From a checkpoint of a small transformer trained on Wikipedia: MLP 640 SwiGLU, 138M tokens.
Each number is 500 + 40 x the weight over its row's rms, rounded and kept within 0 to 999. Layers, rows and columns count from 0. Numbers have three digits each. The size before them is the row's rms in percent of the matrix's.

# layer 3 attention key, 192x192, rms 0.0641, rows 65-105, columns 96-191
062:451506476463462452509490511586445559479491440457439455485503531544478528437492535531469530407528464504454533550566457588538525491430492556577531524489542494452526464544435544469526562448545560498494554503527528452518487557501452417482413516533500533508515562438491523469468489446520513503
061:512435503535523515527463491541507502548537550504514492481521435504547478610442508522547501394454494559492485489502463514486504541493534434576443500557507484441503509394489520479545498433434503548504523474425516535400509468444496495477475522565487512536472389510487513471483450521468472528
042:484588508452464409517527542449524484488460527532510508527473601511477497497541574457554512512543500543518459503537488489515472476536478464417528481512505519540478491541465552497527459511504396485532440515409458491540438518564463509480526518480593538544462555451441511567456551519495493521
050:461513522471470555528423501529507518538457448517535509526499553526454534508535451520517558453567428568444515524607569502507536442482546523404533478560490584502527464525502506495519533517430498511496498515426393460506504457460510451479537535475514556465470538436512446508471514471523487458
058:492496551542517589480502514346511479485543525477495515589485537443527528505503481543478468538484483433552499447486479451452489461482464496427491450465496531524448501504456478511542487455586510539529435552537481532493465474475509532552487459556579462504518472550522519478546481489545436517
037:545487469464539491459454533512516493505461517541536570480539525470474600530446475461494530498565471484411518547488469438479527504528482496451565461535530555511533544414460507508561411446493550636503543489441524535508490471527433504430486563465553546521576480551551514475475528549499527555
074:584507526443482496433492528515470470530450474516645560480565504508512580543462527501487544534526503475462546479447452469471552506510515460471514420559536522493498620448516491519573426522499558483470544510492533502518463485541543500476446533447473611501522498511517511536517498429510522500
115:556480516541475595446441498431538560476495489492575515470505510425525518507504531505519584458483509433459518504513476466490512515487532516459525482513461474496448485483523501510450500502484513407486553439527477488505542486420470471519522547479551473484540499399505607528532480559503472452
136:550520482502518567568514466557472589483496483501519498510474458530496477479498485488510503495469512455465516517519487510494496525467519490462485495498500466501499426505504557528476541476507511535455423511526420409472546360476478432681504519472494631491427535531518481477489516467533488503
125:522515500501540489533541512511448497486516499517461509460478452429558492440509470495602538485510511593487532443466491479511525501509507488487427526497556507500499462501475493460491500533517519373563466495479545386513482596552478516500499511485471500490398505482469495537494528521439522457
131:544536485614464503502463504499494468517523548475473417465517566446464541504470484477453537467503480537467467442506472493539521510464518504451485561513435514442416516427495408480539496509499533529481534454476454521481563535482505504484471517450596546499460495462535533537468524465553558517
123:476456454465485502526553540387477502505410576538525491482447557549498466432506493508464495517495488463545523496509498532533535414471535478568535462484496456475533578565474509500542427520480452488478487468470429399534527501509497466489476522462537501470473527456479486494491549537497488520
123:525479453505531514519526523533476483488528444497514481544471437505468497490540581614507567444565530396480469519620518528472492499497464537491485526504541479497551505546481637506497462496513450586488564528494538522527431385497493449442483555478514547482440486493507529437514498534498504435
133:511455486486434462607433481492509496488500519536563526479514587551487426456478453492532560480501468521451493550506514466484509408464504499496530434491459522489559448481449509508510508521492470511529456506524544544518468483487495602425456465525437487508528541515546493470436547542506577538
132:439476524548500485495449524474481459525506498466470530503576539543472472452526447425617535443531502445391499511441471481513476483510516510669451499475519496517487436486502495512455528489500504533514557509526593434421448466552516493517534555520579593491490476508485513504501478486493515508
054:513506550467509459466510418521487496470480475495532408416478424537420510467447506545445495509486525517529514487512486499553501473493471559450565541430495463463487533483509383540506480563482535487457498466508474490499528542469476469454607482513503465438557530518578517467540536480474500507
055:548442509589494513437543583429529484492543500519572490494509481508543573504509451556475484460469541530520488498524490479477496495531462456516586531524493551484467516522492545528562426519514473471561541525463456555503566515514510533457495542531401557473502521527535598511479441524510460545
058:482528548535454481420468441458487506504551480542451483569556454421518547501448465533503504506454463526547440516492494548501488570499488537516479559510416557465541472533532530477466488480536489592529482568520428456503470556526489520448439464537543508503561470532563518449518462411528452488
046:532419514487470503423543571447459448484525549532565469501489560475510533463448559503465503514472473498473480530454531442448539495462564445531548526535516504534457512546536520480494455511578508443508463570553536503553558538542509566501443464502507551473485489497460486490479490440531439456
040:522451607500444459475546560494540539484515557513582457507518506505500541561470633537470509445475541506552521448518462543550509581465561475538521548522532513497453484455481594481558475410485517425442479504549451540477540558550534423522493530487500465523480514458455486551487457522500483480
045:481513552489465600510455460483507510493514521454508465511549450482553485518519468529541473513554471533535471517509435485499489525469495480517485542495487476519558459478491490464471443525506446506510516484501475456506615520500493432461524532488516502506528470469521547528503507426519439466
055:481507415552537546428481486465462443510543521496446375519538546519497500474446499485445462468532525434519478430457466500498487541489524516503501530540414545499470487429485458482480497437495485622516518487458495533446509521477550488555495512471559530512501439538520555517475486581516468520
076:402540526602522514566486475509515506462501494517446479554362516493546499433509497524481473510411518509539494570479564509517467486533502462512507530446498501431464405513499564486456589473480483436544485509544564545519499471482505496435530497555556423492479509507494418472515537577473504564
114:538497431578575422463519499512478530471497505494461464391480452494510498518469557474543462525485486495482452474533459477520485479481500563509467548492516412489492547494458556537485544485520447501491476461493503528486520562553479561582512590468553451500444526505489530520461529567532535497
128:469464551471551510516505493473478539510418488490542465592504468544513553495487486586575417545463479460458483490510468461497496429512505472459504531457509498497495537527508410472494490488493539438517462525460538459446473525480458524499489558532512568489540528493484458470494475387496520459
114:489505463445546498507475556595515512450538500519465422459475501482423497533492512451464507478514518498418465527483536493522517516551502509434477520430507473583487495468482474531444474500497573559440494538507497528536412412487554479502593509485572542493450525489554438488451577533395541540
143:454489463455501468611388458507500510516525523556585450460433510530450427521487504522504484468477465499516474494455524470511504538475517489447496513581577482465509617520486465449464486517453482561499580447510485467442443556476538511521472515550534612499521550464459491464524535465491470497
128:477498484494514442540426475493554509538426485483433521551437546461480492498500497492510511555523507402517534475527537517423504488492530533473457539544550565552490536406525476494506520520474523407484564521466452568524487401559484533460466480480467491480433531492436523495500489619530554545
137:461492512463464490503491446505461509489492490476465450428482528530505506477445488462453476470561460454525531508508416517496530486580421517424503511573471518462519495528431505474374470505493512416483500501476593449518495515479512509611473499572473526495449533493403402463496471511508468582
135:413471570422471457550467494529527567501480503511505555456416513474509586449524562570562447549462452439465554520522518499509529555496498534491524540566525526486527370484480504484662486521503389499501554468463456471443440503532512441464462524504494423480510534488518488499502524457510553547
128:510540481523563552488431533487449445446442466520471502537481507458491490473519529528510502524463528488556463488422475483479516454500492476465475492538476542479498490501482436554506458529559338588470477519525526418530552441519545514449536423514417546519483458494542512533454532569507496548
059:529509437536470472484539493421562592522393508474509522455486507517420452531442479484449557531509445496418495434497547489534473496486440489588481523493499465436494539589482565521493524490504469464447475418534485531511482468479574477548485521577535521488499523455456492451450510532494497507
068:494468487518546466580565461542515571477479445479481470484450475570500471502532516514448561414483538500381510535573580498451556508466555536511534561513583433450524541509501511441470523465506502431464516476522490534565527482510496527527529536505471584420469574485463464448483558494517542498
057:502524432508534531493428479533459494557522548500454438490515451527449450488526398473533507495408509550499474481523536549534455539502540573506414537539489567523471515477453364420478505585511492512558558495501577459506436535468527509485479484595542526546517422529569537515455512582500511491
049:517473455515452513569449544483574498475582449529491496513492485460487486436508539524547457447488533455532507463496510436473446589536492500546502477494462498513458560516530532507477495503544573548550467540381463529416534534563526507544463507472479435490556462518391502514441448497494490483
047:430483491530503499546534469534443486508455492493532460516479503515409483568466458478494520500533445479446462587536494511473480459473409527502480521521515426550484501557486532558425503488517556487510488553459571494457528524484460539522437511525469475507543486439514456470533462462508457459
049:468518499461498496525611539532540519506437469460432525513486516548475558495498409564489449543480493516485548546562501571535512473543441501586499460424563528528590443524505492542569465493494504461449556473567488468504452524491478473500515494586505423541481493449474499480457502463494454514
044:580551513536476535449433519461508506442558521526509433478532491478527437506489592480449468539502570432519482520451452463494503570453546479548545478500431447506418473446513466534432436548498495519530527447538492525493509510568510546475588494434500463493511431482555511584528525509519477500
059:523543464521462560581475472510481533451575518511613477410446491503493469472476524515475540485500486529469472513530513464555474514457540468493492513505449405447480458507509549511415495477484489496514495418587435493496532513455531516513486526477646519493512523427540530519467499435510478511
106:491472547468479508515502428468515539477471516495510559484523541511533522479477391454539477537478461513445536479474452470450506450533501489457511515491459551499480428469497459463442517523508591344520477487498544494488535570474434544559491491552440434506512532486412481501490467485511512509
128:453549502521490491516497503522517464440536499479424495471436487420575497486502547501490479513502561550576506512484523514517486533516487477502495506501479465508499431473504536528543492479493473388557499523525543570533532514548512555378524459497464312504504480495477461583504482593473517562
# layer 3 attention query, 192x192, rms 0.0695, rows 66-105, columns 96-191
100:508494459520581521488536430483480547527435530454507483453471524544417468448568479493441538501461565434489472473514513451434545506432480482442524459440516476533468537517501501473579464541508476466445470493547579534477549499507479505494473477501501480483463536528422487492563536505468521500
071:563535580462440533472463482463558515435510502529455545549526547526509517586471562498574465531546466528509491526518518592477482492480499542499452532446431506560522407576469535534515516477484524536512467447541480518510414490532479448512444446533518485530497512452543465463543494491489484529
081:589447464541534535548475407511498490478508509551475499479431558581415512533538498514515556517474539440552523477434482494465502477499437448496476501405533497528507535542502489457520507497547512508460445473580505546478594507519507431518475503470494445556524570503503432532532543517443531534
060:494499490490436537567526507483517500441577563443586573528496530460488544521513487490551507601555465537520579427519428504482424524526520521487500524450455454548489402478524538485451488475481418480481443480486480492524456501481502405518505437534530429498485518528531513502494545518509523505
069:537521447485517541471534511513472524539448504499517450497446539515459462518533431533421502492451483417511487453462523477525540461464451533418478442491583468491499525536517562433493464491582491507450494489523483527539516559516483441539478425502476435508440567498471474528474506515505475488
055:483444530532514526530453517478512499528510472474493467497502436548500500453505540457453539436469558476407500526544524455464532470522508442559525464529447465491518480473582484568465517515500529543502503453493550500452489370512458544483553599608480561493536482544459415483580448466487467491
103:513475468538612565464533453451568399483462487508493546508435536459465580528462471474544547524504576494483568494442457482456485529412543488485493462461493472510475521473528568455473499494486509462513552471560576484510521547517528481488551523518458535528418551497490537478483524534585491459
102:557459492512480507543508510494514535495496424509478489571520484483520438502476501464512476571456505424494497499522436525464486479536567565428461461506509386493505464479477498538477587498534523552468565476544501512510491494538528457506560532486483507452448438483562504493497526513552444510
096:465545504508458461518514493482472496544478509486572560495452419485577516500497500487535486431530450499405546485499502498476584501503534520519484460521632552487500523522551535478471543520623450472519523518457576518487459514517535501557485525530506440450521500472454530515526501522457493478
094:473547539547543542459464533487583483485588485431442406506493526438554545540425467546497456504469572513518557424442425521468521514452463482573425519546466497488478524461492429484474490510515463463545470535446478523487490452516465552453581501465564531480482452514528522549555523505535497617
100:501466495501520488516535568489504546510422540534492490472381517510471537507498443545456501449486401418450492551449487522531449446494537507464434462475539553470470512540496514517506489492509508458482493536478485501465496515399530489521468511565550509475483559481533505472378496490548557509
096:554464460491522543563485421549487438568582502465518467508483425491443486422535526537482553487527461425466432486463565466520576508508467634473530497489450557511526522544532572563510471559511500532566536514461542460533419470495504464496499486425477516469513521455487494430484478507484478480
079:448471559514442470473557531524483498516501527428538554538539530514510571509554428539521544480550497498518409554552456478507514448416494528534550475552474461501468468445475579427545536480494465524477486476464544462508496510476477536494392407546513569467480475485486536458534575435446501524
108:498499578470505503540475532543542506445448505510478569492563528455494452402479495431627490577475495488472508537506460523582549490503431489437528506506514494452492441465570447487552494534466507484468499519495501459466512528467516503503528489481465486507491462545475503498462488494514480413
085:534498494539553533537475501534485541568493529528484442483496470535410477431560509559504505448430509460473555446538559488477577526421518495443445444443549485543476550553484510483505516535507532493463464519559555551473642480477519482525513467484461515513475522507469484492603540459504461541
137:554485477518543491546516467483489495511454464520495427507443478576436464408484492560436535482440560431494548467474534463516578522455522505429461473457576457504460539547549452482492474550513529473481495522578503516491584494486532469506509511462472494469507520468482456469584496477521454529
119:468501506491436504470475538465505492450532502507516534499548508458594491600467523405548468511569484550505446522540446540492434515583517524546475527550484533504541479470470519526482515425478504511520544508470488501499409479498498518532506507555537499530500458522562525506429480553507518490
130:431527543473424477457469545510539460478550463490474556541537487408588511573451511479539470503547474574512448532518521541533453503551517510537509559551440519482540466478494529517470544472460511524567530501452450426501423471487501535500497529549518532524498442486578542494466473485499481502
045:531522480465417479526458522453496466438497526546510522538499489493526469525470480476557538496539467513479462516484488538486493467550507445507431490523461539552544456501515531490445555449472479521496441450526492471464446436512377456407484531516468527504474496538478501528505530490478582567
052:516450576538526458471500435469513534506516490503481512517485475454535503566462476493464516546517496487562566475572481485473490535537448517495555533419549534510530520459553423521544485505459502446553459475536462443505552557436534437507580475561544537518519470469518471527509468534487541490
059:563507580449470557529518548437516563489549530484525459530526573450518496533483554476571494584497510509511536489499434525445505483452538492556406475495485500571507496474431579487513509575517486484462414514469542517498515468466515460488493421557527500514516476575513482469507589459515550523
091:359470457539515489504530536542470439437486485435465551518470406508529483484457498460508491524506474507506514484516560491534472565569555488486505494424434483436496416518522489529505512471493436545546496419517477474493464519515484505509521575512508468505482508523514502488614464521511535453
100:522506521483540430508519469532485481446499477520402519460505488544513562492449493498551447515506510505541450493412536478481492519468499497459582502522459517492499524572460469519612576497455475527430468499504495532510547580514508555512514559420472499444467507477438509497438466477481547478
108:488495472502438535538530552538499466471445540470510489485525558553504502501540468516483463472500521513512577502541449475500520490509532480470489442545489515486375570477551431497458543478550492511485470497520457498519466520573508523469441408583478536476530495461501568483535495475488507461
081:475510538463460450487431530525491537499493525488499564510470469525488463499453486486460485525506531501493438481466610442552537478490495521476463513542552451529456492516500547491470525510508457477447435468544484455542485497504539514489477474491521501498489480458485452448600495450450518554
108:416428462541558469539528550501488530471518494482527450492485528498492442486450447511518532491487399510467498462543471501497489482543534534487531534506530480444489497479498470506463570512523434497433549523488534536617479497473510522472436462538482475514522545523558472431395464495545481473
096:443549447472508489460469463489567469417462521458504486475490483473507486506486510434461489457561567485545491537515481480523484449450530556446478538506465516478503524478561452472501487481530524466571582530439482473510436409478483539495497447489458482523464451460407560501504485587503541499
101:481500510462487502480467515506473583451489541466522467447478509493523473525502512475405485461531494485574435532473450457446514460543468558514527470518486483505537474457442503534488468534509509498441531504525493488587526514569528525543555474527524538484544539500464522502455540509501501477
107:462496563458546515548515421508536473559493523474524536539503504561452526475512460513468473478458520491517534580458487471512471451575460515544514477600490479505503453396593506471530508535570448476500472460489447438428497560479497499594495494527467439441485490430479468537450492423490516483
100:501507471456500579534605461509518509589482492471473508490459527449542483443572495436482494507497551521540502431507476516546405467468498499496537494527452474452589509528485496460542458545543518433506471519454515501580520479495527463467517467479519558570458422505511603542626567540532549474
145:500513518505475529453477555524552474449520473484431525514554488427551502577441502445566447586503520590528462495529460537501414539532489488521488543511422505483532452499430506502527483482449462556539482479498417491511483500523481540480527568493542509557471419545532518521456468526506517475
160:498473496499537498554547459497462528530451519500558449479438475542451490392580490544430564436505492432461537497475510473495560458483522517466514466472574506488473523515568522471500521522555510439444459484500545521482517508468494451512459450496452483456538550463467497480561511484484496524
084:507539518465479470449498438559439535544475495508488527511458509515478552454598502531438525486518533467491474530448517496519484467457475444530569438560465563535486471463513499481559495518549531478503379471512482516419458577479471518559469434478506447413522546426472496481497539477474507496
069:510550486544518535444507518521488456518478529500520522460481407553509536575506458492514547499478527440497577518428459518437462506464542490520579459548512473458465588469510460535574502537498521467507507516508538574486508529381479577506481513555414503436432522454468566450476508426471496478
078:447498526481418430445480486480524508500577481458433523543535464478543571555499507490518430456503522549503450556462549519511436492511457565487517578518409526517465443502466473524484501453458463505551435479470520407494461511533460549547471547466523525467500450399480534463492439454469521495
063:543531506484472479564509431477495491565496489507518551507504583520487494498546511481532530461553475455466541493480500510477515451535448530500504487479525559472523503552502549428435518444528555468459413447528497546493505524493459428551440484567553482537507532511440521520510541510508555519
063:487461507505506467500474523415468549472530499505496399525563534452501484550495524463527567585449553468509473444466399512439461562503570454509461514494469437505467494434438538546497527480465396494515461494461538511467448501508491549416552554461466496457505426512515496496511472440541547538
081:458513519488491501486502498456531465518536522465521534523438542471497547545470423561516555472509482561410572482480476497494516512442468465626438494487541511527477522455543520480453488457510424414521442485501509468482512467492482500511395452542552440506549492500531500508548526426522523564
096:443507528494439442444521555473529527436434537431505534517524524500532519536497483456520456513506568518525542553518434460469504490490552430473499481529538460488403465424516463425537518445518477464494491470519483488460501582531510498511493485552462482449470498484441562525499536499479506473
101:399549481505523500452515457492451433493527503458494530488484441514512547528529556462445529443555518572508508505481540451523443521509512458553551532420423536506565455514509505498514434487451462489560455442497480529500512450526478526526519530498484485520534501523405506548612480513460574471
# layer 3 attention value, 192x192, rms 0.0709, rows 64-95, columns 96-191
119:407426476511575497493432392527481524514526490523501502496462531458480476549541484514471559518485496538460551405509529524444403470539484507483573538496496496520546480473526512499531522521479457475476457508427539487510483474433490506504538498517518521493534473449572503526524459433535469547
109:481426562496471469496483543464457576528488492515474529553469557434458531571459512528470510437511486486481456495542535574534567507538544516504449514484480504509476515534526460523555567504505481540544455571552526531494482494534439541543454465496459517401474499414457541528495468509493459530
112:418494513504493563525533424486433507486507491377474548515516465510534465508521580493470519497482534479449408479493533548553517503463516481512531496474527532632490525449429487387470574485524449509499416548491474531415471492536510544514506510507472517517486530491468445492481508494553480525
101:459528559437532491457519474495452526569490502443505516553476591490493499532524476385444502554530508536401432521533459459543505456481463484517519552464497459451470526506535512504460458473521504476555498502501477499560511533471474528482500543433592483481519507505473506391527559523536450583
106:521466562421451461522557499575475454412424566408581487527569540486553462524513498489470576474465462504551526410492498430413521511527502452559427567490466481495535483582498496507483551469545484462482534492434496518472441545536501525530471540419472530462452548534532574501494497471483529503
110:485448517495529461552518513472469475483536523517524397437577525496518526463456453451501491513482507475447537547463497496468447502584484471436518512451529553478547443564471511531506471470467510469508522585543474433489447509502432564406480525523541520477462481500541579481516465541506549533
109:525506519525514501486512487489545443505500455528541513550529521526435448445517546476593525536514503478483494498534500531528466466552480505493398554557516492494508495579507540479500519505494494482516515521583506520523467540445499519532497416576479505511482531579412555511460491482517521582
118:616474516460533498461502506470506481560502503489490561500469449514439522533473465441453469439458545492470524492433516526459449456449565508479460557525518485443563489636557475448500508516496494482497525451430524573481502531494562591532497438483513507510486433525547527508534538541455481528
115:499582488493504509501496561511435537443538519585489524527480546447471520462541530447522574504586516489546505540559482453431568510489434504522470571474428470467461506471497478434502478487466462483474498505489522440525552560506486480544391514484464522549558543483500432502489467489436523417
116:514531577506521534481442485432451511535531586542520483544445472574539471555530395507524518513455485503502513463549464503468470475652533507492477445555482460550508476452512463450499449463488503518498569472467488506476552468461520535479444559471522533529477546514539448493489548537518592468
109:426512535528521532530573443544421540483499533632524543491538481478497441494458504455494488515466482484529480510434470572486516456393533489475498431476478482444482481492416497477541530465501534500529472579499514509538494466437499482505492529476553489401549522487530508494509587464454531482
118:489492475498466577509545456482436469460516500437458538508510541504491482511444454534457512582464472472576444467468483438568516480532526512522420449499489570475414504487508497484513555546550506571478530453485463503491482471522462471466545495486507521478536491474503529455533414478453519478
108:445543469492472459435491432535470539532502495472519461495515496474497545456578546498474536564523451495503503507499481478434471486418479508532476460483547457433446544499538556511437444485506500530431479577574509492495497549488475509536473505458498478552511541452584545477496483478511612531
112:528534639478502530516523510497539547413478478546452569477489486447441576463499489493477422514447409513488477445481495556509470538456487518502544511543473529494504544566546516517506478540522574572480476527541516525453488499512447441482623525530479504621500571493450563469471495527507520436
118:426529498512461548495558553592533470448588459485512484484572549482474572536427479446495420529533579501545519497474441496496437485467520535437554499543535463430567488509432515481487444475523482462449550550454483506507448530516484457524393517512505450526477543482445455499510535488518431449
116:480442565493517496478465487502585501453629547431520485529472493502589531466578546505502485411484418513488502435422529414545570467477441412451535504509460566488492511521595515502524479469463527542449478453500496539520514476510488457515507447484443514460493524508482525499545499505487589452
111:457529479555467531507515450428501553533490614502520479552495429502461520586442499477475506476477533505501442508502530516547517450469447524523536435511513495496568484550590480538486546520534446429475554519577483467548513505497446430494491487501473485518468419487560475548519467477452491508
109:512449524503497443483484496536471474609455509561534525488526489460530489457502498516464541510484491513525469440541485459546463527537418469489522420489492478475493530551534429440487534558518486475502485459545511451540459495551468508469546542450474464525485512513479463571497501495575410524
118:481407532517545546486498523549457462583465601530460523448432544486554495510535480497501539511586506557570521581531465508512494455484504538454476487508507503539451493501509516518480483498510513509518456578552475513456437515522543458494529443462536514521462436525503506520512451529608451466
116:529475575496466474527486462499484507479475480486487468524508515460467532493439509486541457525499516457568479526523534475523508485511623483530403489442505471445548475462565532447524446508491525497430509529452506467516462514473480506576510432483495480499435499508545555403502478473531527515
113:401505534476469496514502490452503481463533476551484564513501472473519462543495490511532441533543527551515542536440500423507451507504550531468502450468491491490549559562416518437484433525457466482510544480493646507401474485477498516516500492495493504472463501452513537503469480520559501525
114:524488461542550522536462480455480534477544457438503491563482500495566501526477503479512573537462447480500470422549476465596515554528560501498503554438537544449497514563457477525468493533503507536557559561506453561460484478506519467470478543509472489500495420513466533512516558528441487455
111:484500460471437507410531551527453517455548561510511498445519498479467479399509467477470386511551504519488556424517506519484545444513466568484509533524499562472503474500545457458519485546533519505457464541539590554426485518443457471491472527499483479469477421514553481474538498511497527549
111:478559520495501521499484495461433468501500431482472523453538499541507417547488491491469513474396515506479505488490478580493439535460423510504500498422492587436508548534504518448487426548491460532552481435488503465487540488489468484499519501498483537486465555491462498482495487519403552571
111:477519479509449398442517455534575505498480490534516425515455472510531486400564504525558478433502550448506503500401476518451445459507583490424516437515529550490492510527493491568492518444470532521517455504487495483522474527484508482471478527557535485470478453453459526480521441482497416563
113:491547496480561496481531506517502530561569530496485494486510439488519554502550519489542614645519466535493499510435499548544479423521457528508490460490475521479509540453459492513496561480510455507540518559519510522487553503490465419516492429533470506512501539515539470526517460492519483536
113:603544514531522450520510411467399512498536463495458449522528422491516491470517528537512434508529442492498592514497524546470454525526515516514531468539453421501511516431500466432527427486526471526522532528550459506640456550457492497501517492616547476551519541422469520545482527512547525444
121:491491546509533504469544490474474561512480543474481457495476527422446510488447538477498534558440528442474520517522424487517529473474451485477528463501505569530442504564427476381485523525455447486530522440528489520513505474525527477480488569503468482544499501518540549492527439486400495524
113:543428454509515481533523503496536507494515451483501508496502486461479581435601556461507460482483575530505469526493564517489536478577564518523530452437500439442414457501482476446512544509490525460528554525507420485440454498518582489502538488484510533596522558510481470480525517492479490581
115:542516523525479464504494440558616578592509504520502533524505512503571468455464464488503478491556460505476497550496477492541508513502462517466510514548479504493416514487498496521503561578563482519559612512489477597423486511529537498545473522524450444462541541449529548507535514498450434511
110:496544526506506489519490460527519493537519435458499503499541543454461506450524553544486613521495492499504537519415499599466526507555511545472504499492548461461524480487517543454468533501555516505472491446438474542504558504491505474536483460581519480516570466464533484464489474541461605462
110:492502487545503516478496534548434537530520571454517463500493497466444495500574447468447513523405577511532555570455551458435414538532475470488551502479500463514504542429505466568469508538511490495488486474540435519488521549537486433487482510528478496473407518381530573484482451519438491512
# layer 3 attention output (transposed), 192x192, rms 0.0988, rows 64-95, columns 96-191
118:449441508500536532491456433503496497513521489510497492501455539471446468517553478503450557497498512458489543408493530517466452455519482538517527552515473486528513538450513510539492542342516495534486490508442494473527497491488433508535522460518495473460526476452577521537511475482525492536
112:466475550510489497521487525514474582541490507464481518495454572449468541564462499507474510488542507488471465497550514580559558520533504475477451542493501480498493506525531453487599596590524478515511465558565510502506480480520526540523438495518516549436464489444461554526525484486507432525
113:435493501477507525534509464537461499495493490360457544506546496514545459485484531503468517512534538487484427462471531570552519523490520454524516474461559531648460532486474485438491563563495464481496438555484474495462468457487565519492503507506498498515495518506454419538490476471553479524
107:462486572427521485459495471508458536555489491454520505567480552509477468515543495429423547538497505505436462575513455468567536473500472510506504545510501496466510519490578540509478439461450509485550504504517496511563499536512470539468480503433546518458542513502507498387503557520549469559
105:551482501408462449568517488600469469410445545409588546544559558520563461513480584493510547450486430516506505393476501408414507533495465475539413536430464488479527458559519499513510528534522458453481518502472493534488480549519563525517475564483505483472451567533548572503512480479500514490
114:480464543491477472539498535461461489489523523515576418456570542501544540497441486484518483519492498451453510557468489488461433473603545445467540511477524529454542457566487489511510446448494505479473529545514477484479454520512429528449473474506567505449483493522480601442501446570498563534
111:586465505497478442522512500478539449495517467533573552556546512560444449467501555470595528511557481482515480467530491474548474489567500525482487516502517505457473498541507459490446525487502467494496511488568523496550501452506481513555538406585521485512482519570408561504495501495513516543
119:612494513473513510483496475485492487514494496466493530476473472446418493529483488459459465422475554455482496478439510523484466472435541471481458567516480494462550496627518489461496484460589515507504518480474507508478473521496587574535510474493489495547470411534528537490506570522442476528
116:549590493465536491514516576493434493468552478585482489485479527514438512483521469490539575504532511439534544528558480466403602503510487522527484563435437507497449486498528453434450504464461395468471494487497489485515517509517495478550432443436472501494528520456482488461478466535409533404
120:551556522448543506481506461444457522492528575568551480567437481574563476527535447500505528493473484531517532448582467520403452482642524495501466447543482480566505470475521460414474437491544493479469554498523499488500530479449528539493431538474528500557488565511502443498487523528529583496
110:433512552505516531515534442502469508456502481628590531515549487522510423495477502477482488542475505487536520522447478613430535463388557505483507421471458518427501510496439468501515540525470486495511521551505519503510530451463469459513498497470511527395526521479483549457508569501429517486
117:523522458524449602504505478510426456493516498398474490485508541473497504522454432525459508564506502552536452452509479467571465455527516491466431486459447541461473490493491494454519559547534494479496505466502484539519482477487500442502528536474467525484528521475491547468552416494450497528
109:436550462476468473456496465548487543535518500475562475482525491460515525426552510471487514531548486530457501504497497513434493482429475488497523524496523505420437550512500559523479429605478515473446474591568507476503485518477540503508466514468448498548500545438529521501527481493482581513
114:499487605533524506527514527498517547422482511566432537508492507493427590465508435525463433486471460536513474416483555504484488570449481541495506470505469487497477532553552485496508479538520584516483473508531536568454469499511438468474595504501496495614531574507414517488500510553496521475
118:425497562501472472482519514558516488464554481514535514468552518506416521548434529447492434523510505547524513491450413501535463510492574590478547508515549474456536478528496496472490404581474463457418537502474472499534487536506540482539416495514523507493478565437451457469495544481507475453
118:469472550505502489480489485456551495468628523461533513478492500492555520464561559515472495442449471513494472416399529413558572468441441412465504561500474497492484518498528473504528490476551491522461503447481492512523507464543484459517515492523501527453504523532487509489542494495527573441
112:452531503546432518503481475485521538501492553540511481534483445473449521587442559507491520470472523539512463514503498483594527460421478543534500437503534471493523482535524500558506537443463486426513527496539450470531521468504413477462458514498512493540490465486543458534514437516440496511
106:488456491523461461459503471569437525590472472514529543499523517391516518504503491527455548516472509497490457404539454476542446526524437438474491411479514499487526560499548405489492526499465521506535469500532481462551497483510477497457501538465508506589481527522477450574474515493610415544
124:480379532485532532512494513534453465575473596547475500433441533508568493530521504518475539471584507535563514588502477533496512458496510539443508503509493475529466525510494502451522527544566503454508465533548538502480448500519551492509512443472497508538482410533466464504502470524629453479
117:481467530484551437501497480514478494502499491508477493521517491446494512489456462500567461528469530487559501514534554500543488492511600464551452491430473452428514501475519547440529445567476470515437522533448455492503440538489491529540528446484552431507438455497543550432513478492545532551
114:431490528508539538541514489440504498466564487534511524491505465453489462515489491534499414512492547529488527582401495433491456520470496522466441474503472489506537546529418493464457463370532489518511542492491585530370447492480421475493501437485490520497445543460567544511493502534560470534
112:433463521576506522532502484472467566520552482483508456552467487525523498533471494496508574478479458510511475435518484442595541528510548522508474557462562494475498476570510473545486541470479513544590563514507504544450492556496479490452477522493434526491524441526434538475495563541414509455
113:461514438482435542475516534564465513462543527496504500449507496418492515424516503449508375497548510499473529438515509504503536444541487552496492518500475570427525473469540483454523495575531520460451446520507586564413502443462459476468495533486503453508484428559558511520527482557467535529
118:516544532511497538501479534449469459505513427472449533428554497546473418518497534470453532461441523481522500475499495542491479544440439548499508482464481541412512550514508509459483404434509512479551492458474493482476506467508415490506478511497506530506461547537478479514490499566380527565
114:468559482485462383420520476538554496502468481550538466493450448548539492409571518530534501475474516567487521460423504523451462462545572499464523484487539557468529507502494507550538517601494502512506450493533545463543459482497569519486495522557529498440483439461457548461468440476457430561
115:506556500467530506487480524517519527519553536489457487473506445449518541491567508463567602580542462495516499496465507549539504433536483536523496454484478490463528520442435484514517577501616445504534542543493513528496526478489504422542470453508495530510495562514499475543542478483535479526
112:561548538524523473497526456478409514472556454503463459571504420513526483465495556513548478495522415539439560508477538555453469466523521515512520420533455447508549481471495491451541406496438470531569490525512492511661495560497521506476515478589544468557531533439433506529490518548562550467
123:477493540500545494434504535449469555509479526482548507507480502449445492472487513493491550528436530505455526512489413504507539473456421461509539450522510527510452527541450480404514494570539469494550537455525498516503507468486520504472517535490477452553503506513517576484524431470357472527
119:554451455527476524533492493459505489507524465500494522524515520472464570451615558425497476514472546435509457529491566511475552452563563512529543471479485487428447464481485455461519583489507541485544549503520468477467499518542542489532547501482563528591521539521486470502556553481464515590
119:580546469533464484519498453555568561550511486512499524503490520493548502475516504459481476478520476552494503555472455496572475524485474485460451522541475516517474497473486516489519568576498522514570590537528467532461518493489573481507450524533524420507563560478532557552503521482448422503
111:478545489506489469502505458534536457522516461434526484516522537462486529483521541560478592516479468556469560511436491618481486543520489519468490467517523501455497470515505517473504540534544503509446500487455473535503532504484485491490495476566560486522570470482515474443498464554432602485
113:499473498564519562493518526511462505519523560434541500528479488451457504506586510470438524480483563479532504595461575491387427548520477509455523470504502491509522541450510462533456541415471511520479477489559426481476521537543404450488447545536484469551419486449513583466498460500414446512